Weights of a small GPT-style language model, trained from scratch on English Wikipedia: width 128.
Each number is 128 + 32 x the weight over its row's rms, rounded and kept within 0 to 255. Layers, rows and columns count from 0. Numbers have three digits each. The size before them is the row's rms in percent of the matrix's.

# q: layer 2 attention query, 128x128, rms 0.0579, rows 44-63,107-127, columns 0-127
# k: layer 2 attention key, 64x128, rms 0.0575, rows 43-63, columns 0-127
# v: layer 2 attention value, 64x128, rms 0.0574, rows 0-14, columns 0-127
# o: layer 2 attention output (transposed), 128x128, rms 0.0713, rows 0-13,64-77, columns 0-127
q107 101:106173032110147149143136091111158104164125099091179110120112109116090165138108165135083084112124179128077085165101175100116152114151161110125105129172134104112166153111135158187105121143179164184108162138114118149115130124116104157119056077088143171165104184052160099123163124083144164135134105134183121088156148184108180115142121156105116110149069148086201097094122131097083104123109
k43 119:119101115134194079144165149084164093150113172114121166111079113129054095108087080108137118124143188125094072174151107105157107109125158103137164160059105148143151187114159132118097108124131150104163138166151134154143075113172103115117150081143137198109153149126105138148140129083161104085112158122171100116119068137080090137196109121144072088160099125111209132132164110138080078140064
q44 107:133143121202112167119138154140116134068134104103101115098125047104137147109132139138118147187144106158153147153159105114116186092186128108137129138050175120124122154118173142104101110131070146119107193132077158084046076077180134098127083122143138170182123038150143156135158137126110123098139217137128127151133119103152118122071184090075138109123117151138129117116158101072152110117111
q108 097:149165197075112173120162169197069123169128097111099139088112079162093161111183114137164116085077152165153093166136085154110102043142150167108113112146095132159155135191142156154178144116089147070105112130159177106171135113120114065072074162163133132143147138133075119153107140131179155160112117106113138138109125123132139141141149109108132118107139139171168188156170115113122108216130
k44 112:119135101165152093124143115093110083086129114108161131115106212103143125155126100138122175128093170169176090157100118091114134173174139165155130132145137091092175140134160094173068165108173176069125134204099191115119108149121142150090130132159124152144115164140129131118132077115100151159171098136107085107071161128147124132118129186177094047108186168176112104186195172121132146148157
q45 104:158089117177110085099086147149039135120044173163175078131154112087119081112091095179071137111142086107151157109105172101186101169112181139152119129168123137126091093113142130179132099168121164143126092125115153123129161154108081163041141127127063172097119168120109117123183174118136135114121091134167094131148117040108168142133113148129131122148117142116130156112141178151190101120128
q109 096:121172178038106135147147141116119137067176111156125133110174069185186173182174103113137125084138098100126135134129158101061105092129117063073113098113127103139177131136091136114154137105092119129098094107146097134089115139164119142168106166174123122113145085124083144180139126147161108097132068101142195153145153167165147090131056109124128173167113127074081175195108114144138128134109
k45 095:086141130126129126068125111154113111100153045174097190072135125104159144104132118113167123129192099182128150146133057148102107181126130122198121139167108092154156134123132113207100088120117086189136100117111139118186120163136131163141122154083196144073102136163121077085114132149069118151150138138179165168145182140140142097162117140116120142101121100113131102135090194072123099090182
q46 099:087117082198103094133156128143136100108160134090154174135065100100081122137105117108118123168125148148094107118111154095186161103187169164168132114177130159124166098112142123151111173186118137154112118140087152102061138125106158144179128180113112130187170192151214160153133106099167078172144122117114155154113142106186114141167059093124161106081150104064148115188121166115106130124117
q110 117:096176145097129141069156137103138101169170129135128120052137114110120114078176109161140128145166142086138112130120125119117075090081168155140090150148159142122135145153129160147145136102144101124128103079184067156163110115178074180171122181175132112097128118110172119085090058144078088086131096105133100087194094080106106156101169076172069118122136166109093152112192084100159126152101
k46 107:180135088116149122067140140122204155141164130210185068157147106125113137118157123155119143114129132176143188100167129124126081149091133145102192127162189195145107163099108151116095105133146153149135130066101102094108065156068166106075143116146171113083137131134145136121088118172117071100106115138112126112196146111099085092075118153173122130159176195139131144121125112095083143094146
q47 102:135153144123109110167137136113160149190140138151112085162130184064153119093230121159137102075133152101114122099133169137131200113127088115163114113131069173146073079100117130096081174104130147123114119079103156131129126156117137106150149128137083147121147228148072120123087107140184088093155151099116120093193111106139114103160090136112164153132087170139122041094115177136140111166150
q111 106:164149134083120113148129123115056135068131179108159151136166092094089144149111093114109174121141155177164143086137130099085088088167212098155111104096083144160080135138148121144124051183130141161076146088136140070087135131170109195095049177154086114118082168123151116108151120103117125141154105113116146114093133134079146136126085160174159110150089112121091167085118177126121095094084
k47 100:146096132126134122153100095142105150039143089139169130104187122184121132137120128116100086097152139112233160190109158104163096126121155177188084167120089121141166123139124068140143096148149122129098141101138104109156127148220104140220139106194088159094152124106163127053156158113158109069131127149102163113150129142118095101151128116127161148104134150078109174144088121146121134113081
q48 109:140114127135127110137099128109108155106105116138081146108103133117082053098174104166136148174070116134097107099100076101168122150190158134081147158158169144136154118181086149084036150169093145178124111118187137107154112087149080098092174153186179126140113163213131105125128155087083175142136100102112126175088094124133141146102152127084081083075138098165124105089105118121105106091115
q112 093:116148168139151188102116097139191111170126106161183122119062091197125104156094176166139126130199050157119178153132127082107070139149139082109125113122118131138166152130158090147117192124088138090102148108088162095083090103140098133152129111092112108165169070099155118142077100072111127069093137116107166112131116111104113079142116172167172172118148141128099172153113163165149123102068
k48 102:103105097164173125069121122071116108166168140152108174049085135178092150145160145121076116117188114121176138168161106087171148164103085080126166161127070146168102139140110088122131167132120133166169125136113150130180108136134109179141129110103094095160101137194157153099138107160105155202115125111115132135192130158156116105061143091160116111125182095181167171097097122155072154155099
q49 104:106079112138074162147160124123196094132131179109204049204136148136142090100077087124127153149141120140125126120191141105126140150110129115193158091104221172127143134110161164146092161106124072164180151071134147187149123151174128128122155144146109122145154104150158185129058142128137157133147100171106084125118091161195132147129094130150087107098139145155097100131169100102108120092109
q113 099:151150204147159097125162148124135184144082128116134155085143116113116171157107094078112151136063133105131152108115185164124131126147188089150116190153107152167110157079202104152122165102153156098176183213091145161131090094097208128124102106131133074104063139143067112121114112051148135148131108135141174120096120168164104121132169133126137127172166101121094118133144096148104153174117
k49 098:154153121139180072081136083132106147124111124085113177170124122124137164138191106138154089166083089094157135083143159149150165106111173089131104135184135159175107136090098118174129132142105096159144141164095151121085144155085110108120063164146134134195117132132106080154136157085110111122118141153097145111108159089107047133185195155128139069085151060120183159137067078086113111094102
q50 095:184189133133154127172124121096142108161160133128119171087161078126123136087141047099132174127128139112125070165140145114172113109125161081160081199153131135138132172043126084148129091152163141107128130094135118108171164123096048183147157128180157121146177150152182152191087130111132111088170135123173133120184121176149085165125137133145096116171162129103146108109061156101123122154089
q114 108:105086177152142156074139138146104121103088121105124129163148143159108094135108142139163120148128184126190167135161109166101151205169103078103209118092157139073108155121144178134126156137113190125135123121065124140105127186100074063130089150107125074161059125150107126161099120187169164153085125186113107171176138162140126090177111156114167135102155099161086128147169156132143079121132
k50 106:124132189164125169067172101159173098082085144173151189207161167090180078111099108118082124113188107108080102139107132132109148132124061146141140118198142118100129134174184092104197146142085132120125131164105149081119137171100105110159150135100129115151099155131147151159119091067143090085090164138172104125144128071135154126132174082131144149074113150122117124107166156190128125156151
q51 107:094096136150099108095176098057124101169152126117135104061125154106123166159123167095175098122171176097122096179093112092148096103088106168103124143129062124146144120081136167116127085180135133108114183146154103131134114126192120128133071113100060119060070088122138174135175142170107151112120131157181122085172136078117142104201130127155123147145080115101158093134155144084058143131166
q115 097:127088119175145133176127131103171149115092150132163144105123050128138132112149102146060116114123184105088147096121154173136119142139131166161088209122142090149228138121117118206131157115170171169119082125107152117130137117099075126076146172145126172127071070098130152115155106090129119173081143119062119142119132144125109145045161137140088140140146130064168178102161174116135130154131
k51 102:085135173116163167117127135120117118107128199166076173135160145100110166128126148206123101073141148149124171120187123109107111057164142136121104148163135143131162095121102170082117155106134145091158028126148118147149132133119129092139166078135191115131113085155107136137090143149161113093139205139055171111057146130167076123183103154169103093157118129087147068143140120134131073104136
q52 096:177091112146131128127154106073182096112185058095113121071130158162154130141098118150170144089080117097106141097145126096150092112059129087116159099121142103143117112145119194156166093134150049139131090059149109135061159079118144102177173125140156145169153144099190099164076165111066167121134126111131105129154126115134111109114186149052119107115137090152116153124119082180075131123131
q116 102:137155112117145119150120085189120061093111112083118130172098119174136122027137106107125171162166150135104122109099109122071189173140143118060144134089106122101102122120122136102072087116163137063133102140126124098143150083158121190093154125180132103166196110128156084131173109150099122089090113137129065195154143105101115127084083055129102160117084095153080158108097143127137138135104
k52 098:143138063150159155130148189177158155116126169115167103127111130228118171160129118144133135122179103142080201066114117097179144164136189069144146114070117129150108094163175087129131095118122078157161142217145147117129154134110102128128172118110140085135112124170123177097182122144122114119085105179139104100144120142144107155151081110074162169127123070098149126159095174140091117091099
q53 100:099158059158130159087155134104134097171146123085138111213102167177104147112102084157112103156120144176131126137187147138093111149113182095132117148155141135111108131113132155108120137157102146140199139130068155113136144126137120057106119088058162196175156081134114096131125090068132167086079159117102094171120075086145156146129066110120134157119120131110162190161179105133163194096146
q117 105:102081121077109096109112086140140121154140163160113121152060121128090129175155105132144096172068177131141139127150173128100211163146130169123111055099161098140116119092101101096139155126154118055083119109084122089128112180139071093141203176176181107109139132185132130097122099192140097084148102154135114116173184090125098103182122103117119172104119183116149122171132156130108148164145
k53 102:117134075113075119118101113179138140056111119104109103146071135142110185114087135044128156152145082147087162134126061128110103127129110112141150079153124149129128164131123128147134118135162114106086102145052129179138161102127165119098117085110138081133154180110118157156097098127083114080151096180147117107033142126106116174133102171153117188173156134201145144088105117041146100129096
q54 105:187111118095127093166113124149115135105104117129122099141090070164057148184080127114103159107168151068113122115149117113120100097182090076113099145161099151105052138119156122072134142104170197117164096149153138151097082098046111139107128080113136157095118124079120140129143116109108083112091145087159141156131082079083124104131106121120153096095154158051152107055099152147183138074124
q118 099:117097164113107128071104177104131122162151067128093157046155140132134093074121115170121129122151171092135148070135159146112090187119200053131169133096108144133175126093135122090171128184135133130055106133174154114135100099156156106171145098156087115137134144134112172122148098104051105070153091140168063137147146153158111128153151152108069153097178121141081139150099109119122157164178
k54 099:100104122151118141109130131074123150149128106143142114161173097094145134154069103094136127116115144138112148123085112118137142205094138129151143154106123150138161159168134103127139155158120103153157109059175114128115130162047105062166173137129095108164060138138117136170165131216058101064090104149134170085132112159133124134110146145180103125124145087191034120104107134047178108153148
q55 095:127113137147167145138183108203133101140146084126162191110169158123150112135135123144178142123169160135113131076161115148112107151186132107148115150178176160066147143184153104113112150177101136112153120144109068205161124087131051078140187162098157131114156094067110134107118108139125103087134124158123107072145157148192170171139142088112114147106120117085151072121041090129169148127151
q119 102:152099081031091130089141161096069077082103121157179124116096120138137122168139110073179141081152094099131148128116126111111130112098140168130068095165105178135079097113110133142162143153103101173109142135162140135070106182077169124103108099137149104122163094125129085081191150130148114166131080192119117111169142148099088052109071103112105104147126184103085142115158093105075131135126
k55 097:117131133129103150142122103121106118123155133160152101093133113113099118124078095057170101145107145110191118122135115141131127077126154155170108182126109110109088150055091168105077167166120115154172112195120183127127102141125168121134143141089124151158088140072129192101156176157081089146173138119116089162147132113096173209089096140144163119149215182110083099137186169175128148146075
q56 110:174139148175110106150123108087169123134155106161091154151097142136163188074194124113116101105109122164130110127155155071123148186143163080108119092164129104088095156115088095167036128075119155126138180134118113167133113061190084137142104123125181098108159144189143132148125120158109107138129162137141127129146174158192105165182176109102147131091168090157118101105113082154087108080064
q120 094:096128115109089168189156170151156129139149128103161088100126098157178182141129077162124157098157127107132151087136127070215115147084101224120185080101146156150128106097136091098132075149094098137138120135143102140082088202110187144151177165135150148128097197146144126128136113096129105061126138203127135124124132173103112147143066130103106139114121125113153111195114107156135156123172
k56 101:179166129087121146107128158109157182116135117165109178106134084188079097144122184155161161095076125126205134154069122137186139070092144134163141102087162173175185149114155129170121173119132149139218136117086166125129104107183141144125105160116171119129130156170183120131108124087136160092182084104127141064097143123121123150095136111176091141125095152122145151135149148178118123194089
q57 102:100141062101197094137122072124101083071132138107060115081116117100130137133110132149101112096079172128163169125165125154049113111116166097128106128139130163133144082130080118115135092114115087150152080159154139080049226113144132076052133089128068111150164106142152141153086132127134130118121092093119109101111111160142158173134119146134171164111187160191110119136142147131070140140106
q121 112:149090125099111161131103156108134147069130176156109109170181128101169117156117174177061015152119078154140071124122141138158216110116104154079131144081113129140091079129145136120111119145127118058121216140109157125072089123138216123119127143150142176122145106159147118135155158142105104173135101143148123136131056163165150128124143092094121134146125155116127160128175132099177089114106
k57 105:133104150104140135101174160088073072096114093093086098144129148104090150136128115185165089175120045125185095081175098062103096176155142134116121110168100108097154115110147158156138147095153094178116173134204135129080159090176137130111107132136139133118158157123128154118067134183127112128085069137118154097138153171109118168124109047074127197119150117132073160131159138172122139124146
q58 094:129067148147122156152167087111125142120159068115120148113133168164086101211092133072167076107123107124133142133110102129172132179121110134140113118126085061165154145168109086149186106094123098147179149104103161141146113101161150116170107162135117165206166067134057164149175089139098113125172162140097093175130149144193109140119097136161152140096096151161204138144116131146084181157125
q122 094:139131105120181100131144078118056148129151142106084174179144118119127101087099043177152119088074106210129114113194092161125160125083123134175144087145150162074152081138115124132129132116149082112092127138113194130080106179133138141115088118152126122081109161145094144142100111092110160062087182095111073095157084149111082109128157116141112061132136144146088126109131085104140192128148
k58 095:139190099199074085118142127163165163139121135101096089138100128067116134116080116148092126093057116140123102142151171115094150111121099133106099113089120119108178129117119124124095165129146128124136093154097156198079152116193137097136106131171124058097127114046108130143159066154073131146131033103091145067102168125095121107132108142144172123103126114155103041125089109166119141104155
q59 101:127119059108120099122157114138128116092140099139158054159146090129172120164117114090116221109172108173091121101115098088060174128189140151137129120186140124132143125126205070074060123122097202108160149129122091198082140098152095170167113147159101142152088147161162152119109214159118128129120119096121155180129128094140111089129149111112102169128122118117118178118156101130150099143144
q123 093:187097112150182168152118171075138127116163077111130172144054147106135129051095191167183136166136071134115143155126157100165096127096159107155181123075156135139106101110140126153162159106146175115133113111144112064158180137096083109113113122116143088172122111122160156120105136102105144169091175161105104095139163119144103038152160160126139079147166155108089046116089117097146103109122
k59 098:078092092121160115116091115166145106129128161168130139167143110099134116072194076122176089136109126122138136157115158075139112078102090130088150150116144192164116164161142103132108125161118121130146113113090151114134112213056118074081219164186064148197111100130091117108141067151112131143081171128125143090083141151103166141135139154095109072082149157125154105172154143150154137140164
q60 113:146136129141132134154198187147135136113148041165165102136091108167181101061136150116072108112121126186129137081084164091108128150152173065108100156155161151136146108071159082117108163124165111170116089104114119159136179155075189168114164118170168141140187071117087130172152081143120148120164146132131084131099086132155149128124067137150148141131099155141139128118128133101160132048076
q124 108:130096117110144115141156138069143117132064174179115178166130137157129137160135101157130136151149114113044100143081116140129089137087129100146094120077091091099111101098073111134093113240103085113108121143165097118094069085178173152105111110125097169108188124147132134186113163154135110136092159124111089196177142123154133106164146140121101162166111194099152153125065135156171143144167
k60 105:091156077135168141132141104069111124080125122130133088054128122078144186171074065147169124098145128150091115083119109150125114096116128114136138214103130115124169162152096080135149122233116151096059148108151157182144120135177169166159121192105143133161127099121119109199133094124111110096090097181128137129145118090084171184129103094085129138170121085108147168130108118121147152126126
q61 085:126119199085111143134113127106125102100173117150157077196094198120175129112119130139122094113164172143171157103118148198121135130107116140132136105139129030163096124154104091102145124089103179154145129140121106177118095097136155145100083146142147106138068122077057169153058144092125151119119117136093094151203070166176107122104101176121147116179145097092188125118134115163106088131164
q125 106:134140126109134117099170134133158125138135099102120079187162106126098137161060140157138184095165107065162117147068076060126171162102109128119139153151184112150195090090147119152167130110125127159117145172119121095194210112151118112113121103159118179111146136134122092152142096142171153146117111209122167160149129084108143161110143061204118148094064131084106154176095144172139118119125
k61 092:137091092160086127141083145112078143124190078135131146116127102173142058159086104125135121130084149122128078140133152091151161157105124078131125167119176106092091107113166161196130157105148116192135142116120110133147168122108134145122126081144144095122146094105176066184195075076147095130141140182041103193125133131128127114167095139178131101118074124050150081137114126124076129152158
q62 090:125116098019122081029153096121104115076141144111147159091114195157078080171119123179089146143070169096114139116113063180109120163109129160177104168093139085108158160164151117193147098120129132144124108093105146131156128112150080111151098175152135152122111114122095136162197124129138096095124128080169151152160141124056100152180134105157115097063133153140138125121128146127132158124136
q126 101:120122044146107164145113127153155149099116118098128129223148164134127141091062109131140186072149104151130117163153170125144169095102144154115154073141119170147086115146135071110124156159123123127130059192143152109148158145112132178096107122156089123160129095091152094085112175187166122110093140111046104164127099155146116061121091051066078166098114143127123094119118137142125159149157
k62 096:134171109112072197140136140160153164142117104092065119162082187127132081116106165128133162131104121114098145119198135091095112142123170067066138115088088138116115128139152193142126136083150055106161086132129125149100122183167100139141127158082118108072076126108166073106140180098078136125111117094101173110110180191124148177133090140117176105150148172124117121142156053139148169130099
q63 093:138125067136108159086115088160112085118129109145150117124118078107127127145165134120072108128202125159092095099119159128140088116156180102155137159121173057081123103117154134113163184133117080079149088131084201183120159079114119127108190113096124120097144112121147175193180134058127122133205147092143111074153202119122085153166142162141174121146132141135123112156165154134138131064109
q127 094:118166099165115114175131178116115153101128164099084070184147130158161174127100122138134139129200139103132128201165124101108086068121114117137162118104126102103125103166111089153115078119159075112123146069126115098144095131212112136106108082137052091080139144200135145040103086162082101118152113190114135129105127095114068123092088140140137118125143130152093124116178145174096175119146
k63 093:176120107140154180136146136141117101166113099075160179087152116135121161117085081160168182153176109173169097127100099157112181134137121153121162093099141140126146162127151130130116095164089145166099097098077118130152094099129132060125171096151143135131136141122177082175149123155136069068115069188175133220105110125087130141131158157115139118195093188089131126209168128126095129115159
v0 101:123150131115084178150095115115126117137152113128125126140155067094083099128111122194162148127151095083146078113068118129133095171191141181153145146065110079100122143108141119081116210104154089121112186139111158155106098144128137085128104095217153134125141160127122171185100137160093055141083149163108174123081127101127155118146138135122110191118131122115186145188131096112148211157134
o0 096:151136150103073135150132133117133100104065151222049131054109063119185155145160128078120111101163180132111151128153154118169164125123158105164115089095134195146102128076119098192154078094143132137137135136132169151093146056148141161131147119178138126042135172141094074118176137136118112137158124106090140122132154177127143135146152159103145140177115123154159163115122121182130146185162
o64 099:118123116144185067092187122174094145117166165087180120159124177134106165093125151155104152136040080104120121116125116151148132122102112161087080097180145092096116094195079150125115132171105079134119093065184099127129134194147133116145089148077108142146078085117181086094102152135148147110154167122184112117115139117145086167100103099127135136077100117146068099085076163096148119122105
v1 096:148114146112107144178137107096172144175136126168119135119161174140122152137194136091165119127064098193097115111197147096090159137130029151108154172118146126084164157113172103080159125172060141105081173127116089126122075113144113191125154159106181112160127127183130125104163085183105107106084124120133111131146156164105142094173175153138134104202126174120113146096088082150146133129114
o1 090:137109129101102176136147181132173111131125131152124155101127120185110124105135087121110119075107151122151106156159100103162072063127083128068122147146124115158122139110147113155103082105171093115165148118170155150125177130093129061151122131174103196176115050148093133099137127077087097045071122116130111108145140115091161098047097133103090216145153110140098163131106181101091148121171
o65 096:109105159117182104117087081148036176150101143089144115140158102104108111158043102152080121049178140132185112103069155123161145137132169129158127122109134126160165136144068151113137151117080143089154105174122132116154126121162112176161118125069104110100141190094166133131110152138129139169173169146109166170153119128148086179154123158198183135109095118145167114155162115111180186150115
v2 098:142128116112154166115105050152167145097131135130149119143160160119180102124134151228129107122074113105131155100142172141119152132135129093123137136017084131074122099133159147101126129110074146116096171120114115115166111121143162107108111046134170097131134141067131110166164198170091105106067125124143158168209130110140110086100107171115077175080131144135137115085100181100118132093119
o2 101:125116115125101151109088133096149117081137171127061130141083205081124099115121120150136091120170103151132138131155112140160165116152087136129159144126162146186131124193156216122066104109093167172160161152140123178104080104113119104161134125206157119132106145156077112106119079139114119114148117152100115099105140154137155100110193179130175164071127113141024175119085160153134114158181
o66 095:089176163100077111138150177125101126172132065111147138128154033145082139112113143094118148139108165107141101131106100086079119162159156137149145085150175118089152153066119099161202124103199060081117106109126128110119156156120172127130115130091108132110120097166156145147131166114168164121152135100104165125110143110081109174157082083108120113195143124104196089148135059168116131068092
v3 110:156199118093155103151136099135183069112179107118162129092081066100122081101123174174114153100163126101136137129155152140151158123065172141092086094097111119155105131135130043115122126115190121154170172092089092176140163112114064133094093175127140135131116134141128127112131187065138096143139104136128113189079140098117141148140129096176093112055123161104092083138085170134139194120106
o3 104:120125150174141076070184174117144145133120106160142112175086126138133210188110166067161095153128159104136110157142099119152117147174123141160177167101120151167149077140084187081142132157163030154140180100107155105116166127126178183099140060129077101121134114171110110107108145121110125138155123139092184149112118133112170182140115187118175125133141131138128152132127136152129114049178
o67 105:110118121119136190130046135085130150131179136099083118125169163150132073076133074144108182099103098154083126110132147103122104153128129093067177113147127111085146171118159118143161141112110177153100070174215082110136122130170125031160126169202126110114098155074141161144132102141156140110157135118134114091163167153102088058122143093135122118164116138114101139174165100098128100162092
v4 102:076137170214138171098144143145197143121080145134151108136168124116106163127142122104169113109089100118109130140128147104111095050138111110115138121114148082129111093101164159153144174116063166148119143143124098153160130130087161095066147114197167138097143109122052118140110122070113144197143125153124193186108122181116113080100153164083179138137136160092138042082144141128160109119167
o4 105:093143126114130079099138107150179091081105122121130171143108156184094082128097095131172158120098108182130093109204161108128119098112120109151112157153069193091176164058181117084080102122068135092138117109112095124116139139152101104110129153172153128107119108157053121101155191142105102133165131189116112121071192183156139195128116136179127124119107133099128077170162156149098132154110
o68 105:212127160139125123149106154078090108185172174155134170115137105120126161117182107157100105148143186102092151151102078149130139162140093122104157131110162101152160076181054106123164121161155117154111099127171144134164113133147136157156120114068141148152120132140176177165106103112131176125092126041124117133163047053057127068163125121102074152087126113135156154125087121127104112112160
v5 102:075200146085108129116111069142180084116129036176101126174153193109111167095141119130106145120088134175137108162147111145106089133162141178169086101125125124106122086118147210159123134162126119103137175089102123136070143141021125129152170114162126155140092143121175126141117131121133145059113144182140116161141091124095156064144155089137138146102136147101130110144057134153117141183127
o5 096:176183148080132094125163173111122157082182175068043092119149165087158171141111112196118134145106186114100122149180129100142145089084152126096120111101078200136153085154093126145151134142138138103144048150168210126140132154136098168173126108126093115106110132090109136101180161170112136132132146143125154133174165128111128153123095133125177140086104133132159116099158176094139138191175
o69 097:121056106131134123147144122079150119138092184178157154105122062117148118116109122067127144076209087138123127066120148158173064154186078105125164160084168089151085178117093088102104097119123100128074133093143098143140112073140194112107139149142168132124186082126133086149095108091103123157155099074101125078101130130122082151168090144129131135162122094133166092132076121155160124077127
v6 107:088078140121095125112229140152128117085186077188102095127079148142140168117166102094118062081125116142148085157124089113134132098140150173117107140134088163143160062047141143048098140173124066156153124128161104088086102144110128122081149122191147153132136106093129087168163139142127179140101135107155112120147145107115130131132091129144077146086104086185139117180161105144081121156117
o6 111:109169124081155122176176104139110178135118148136083072107150144085124152102171189116163134145159183161108183142087144103093102081099138158125068072105138100104208139179082137161111091110151135180198124106112155173152090107125150126088130126091141188102145150139079148132159153142114140170090113156161065162134108100113113164123139149119178156111111094131143191115118133074108138152060
o70 093:168106151185100110126073132143112083169125119115125162128121102202108119165089103184122094143148073078109128104185133131160142157154100087154194154176091129164077123119123134100167117099138131072088158110113164105091149107148080157151138101130111079163091125155120121142140101107188091088136092102116184154094144165155110083107173125124126090107134189061098099137116113172158145105219
v7 097:140136135142114158138050059164067143142129154117067123096108117099201134127109126120086142139103150130153147166119112058152137171031147112097114122113124146183154130123127124215079178080144137108076136128136135147097117099142122115176165207120127129111093074111125145119145107127148137082070070133098161114132128104103065143142134109146085132094104110089122124041140081135134106157123
o7 102:067088129111104080043130159111129144156169066136117113106118166166145104175101116129085130135171195105139125097117165120164112126095095130080172167102088092152112083164113141137118141120127115122183079125111106101116081139084093164091134153122173177073155107039153105125142129124142137136176141140156154099177147099119155186172149125101044159075102163161112106142100113123174129146166
o71 099:118125126130145115171144155125158120078121172178173160138154090115142185143190092095194122146141109136095151167123094176059183102178152113150086144175153161116142130103144104140141112166131119121102133127154162106160140184131149098157094129123113113185113197211046127141143157137132136134138174150150039166130102133144121065119141161149205154156149110116148125121147197112100141164120
v8 087:075117027117107117109072125150156118137131137152061119108167166106113141111088151168146133113104124120045152106108125114096114152096083115083136078078101149139016088146093095144141162121114109087196155140071088108123136127121120121180089149114118102080116142129125171132164163139093082130082149147066055113135126051170140135167125132125105104141125131090137109122108111121121114150092
o8 099:086169146125132122107104156114151156079125164155102165218124180090138093144098080099137133152147154130132126167153113113124193160158167142095130159083085119149153121105156183201181219114136101095144166129178085140099091117141123110082143118137066097123153104084156119074057115114146156151117079164097163114093126104108085101130104185140074108135120177112146095121130091131146116168159
o72 097:188110140104101147168150149065100110139102093135187085070096141102086142114157156133072103107139149117104133102139140119173059114155109124143105139122142146134144133147123127050102034214128125144076108169113143143133141081102186138188094130118170189147105149159091105159170119113109101078175169124202154098152148146091124143133175081096165173116122124146126128145135178123135151091141
v9 111:161086083071158113076175149129071170092123131105075087149127106139128116143137109126170151141135187151157116121156098159168079151103103139137178147074148191114104088084192095104119158134160172059102105153094141123126198152131152128058132157142092104110131094143096074168167096117142174068141172114126117177161123155164166143154127150115138113147114153125144138176069091160154110071111
o9 111:122112126152123130184131126151178109148152164119111130117061097115150092100151139146162124145123099122130135148077143098136151110112147182161145101137092094137104155154113134104119099160179139096164098100164174080145055086100101110054182164116096172115162138182187109136127122153132080135143112174127134107152243170164087096147114139123094161166112098054086197119134105149132108163180
o73 097:129135138125131147129130150121073142155087088142144175094172158176089111154090118110088132122195148191099137104166131133121137109185094086112095137125110179130095177112133124183133169103040151153089140153083074169152129146142154128208145094139163112149110171106093142131121142093102072119103137112197150107084087110128164162089131105205141074148147143202173091103147129098129124110101
v10 109:085099128198168116077105187163158136079173133084116100156138170153142127135103113159118148122144138174112093120136172110106094159130147098050147099064146149146149089147133081062062133079160100134168089110118113152216154112156193098094131084133179169119151156143120163158109084080113139125154134168147110116109117193112126143135144117064160132147138111148122055147122154095097134110105
o10 107:141144111200151118140092088137150103148122135194128134132117162120132086093123166121117101113106083160104139164119164122101088200077157098133071084129100208130150191103127112130123090111141157142074177122135120083138110161153086156130183093076122153104081094123137040098116114102126078109147145098133196139138116067162072131176131136200164133091126120128126113105135110097144088150069
o74 099:139141168094128151116171148111149144136095129137148148163164085116090116157114072150189122142181135092139171136154111103157159041154140165131200160120091074134096133145158123132188120155099111079199106111172152167063115119103109121132080185142106083134160104149172214142104182138153156119051071124118106110111121170078131080113126150094099105108110170111106131134139142164096145109143
v11 100:139107086088096133158121122123128114173102085107126142127047140141162081092129111124057199099085103166111161119068113115155127089116129106116123136116196106133109171075103083087129129134148128120142108116126116126205104123097134140104117119124173125176101141109089140130114115146151127117113090202166084184033140116139104180171120229124136139144157053155123119147156106099134130106085
o11 090:072126100139124149114126155121118124131109121143101118165090151181143137105083119071126146148096108123168127164128169167148172112129168099196180153066149134104128116138105114095105142120146121169068127129126145139115132151152170166113126112169153117186129122086173123144087173158224184099084154105124092078141085117148133151198105140139070136134140174092144131162106161196128140129014
o75 104:136097140151166143133152092127157105124138133118171148106150084103102132160125144179170056115139155109087137112152080088143122126184178132080064108180063113158148114153154147230146134104138134107201127146154116147111138123173071121174131140090133149077110163119141088103141096085094131121167162094073194098126129149107121121078145086150144176109124132125149117066108115112138132112228
v12 103:158156122101087120081150194133079172131178146058139154122137125140132146172156124123171184176155133103178150156095087145078075130149134121101196134087105109141118123118098150135127110175123147151078162171156119140135150085107157168134184082172090096150155147138140120142104081149116158154139141090097174174161137155146085093105116101096060163071162137126157121103110222140149184096116
o12 104:121098115133170151108170111168112085138072149091094182136109128063119132100113181147109154088156145137095049118144179136156216106137140126123108144118139122160109093126182127059113105081098044160104130150128194157124135154133123058143182120134120120096119136147133091166131062114118174144121160178106125133136158096086173158133120151173221140143145153160104137102126189123116148121119
o76 096:140150166162103105147099174113147125122138081149127155114147132173188111137185123091070115152089092148110159144107133185116113088116084121162075117176136126144126140116100157147121154137172216096163118108099079078148117146114097129157074162100165111189113114145105195103129193153124083125111129081166114165108148103161139115129129106106037079128110126085125101142178047128138116191151
v13 099:115081132190170134177083108136159201165127085134095180103142148195136124172183116145124109151128126128127133149153115104100138105136133145139106136139107128050178129060113102097149139082139116127163149087139176088142172157087061151073136114058172151141087165142139137091168162107132118156126134124111135166152110223103127160164105148170175131111173120052127141143095151119096090106124
o13 103:113117110156065146148142118128137170140112139117186105124061116155154073112109096134110164166156051104170152074101085123141129095104099104171103070160203087128094151153125128118094073154103119176172095119108098120136176078120177140166175117170158087125134074142133061140095107158142097128203166099076122168121081125128092138108146059129120140126092143156163091160138153112138149126094
o77 098:123100101064159105115118106146091114145174169135092124167151113103103118139110118133146097095137211152123084080157135091160126187137120148107163188076095120120136133113156109120159154070157098078084131164137129161103057166202139129111048152110128174151149160113134168181154158102136152094065118149164128096106131130116168106166157134183178124137078131136114166092127067150164109160181
v14 106:118098161151117067137071100142154154167143138115104111072108145105119148139135157048165152065109148123188152120109183172143157151142098183196156135155147098068182111122117133128136154095181128141179109187109129093183110150148118101156141161079128117145143117099107136093150164184117159142098149087129143107112131143107112111122160056195077113127091110154133131081107104126199100197150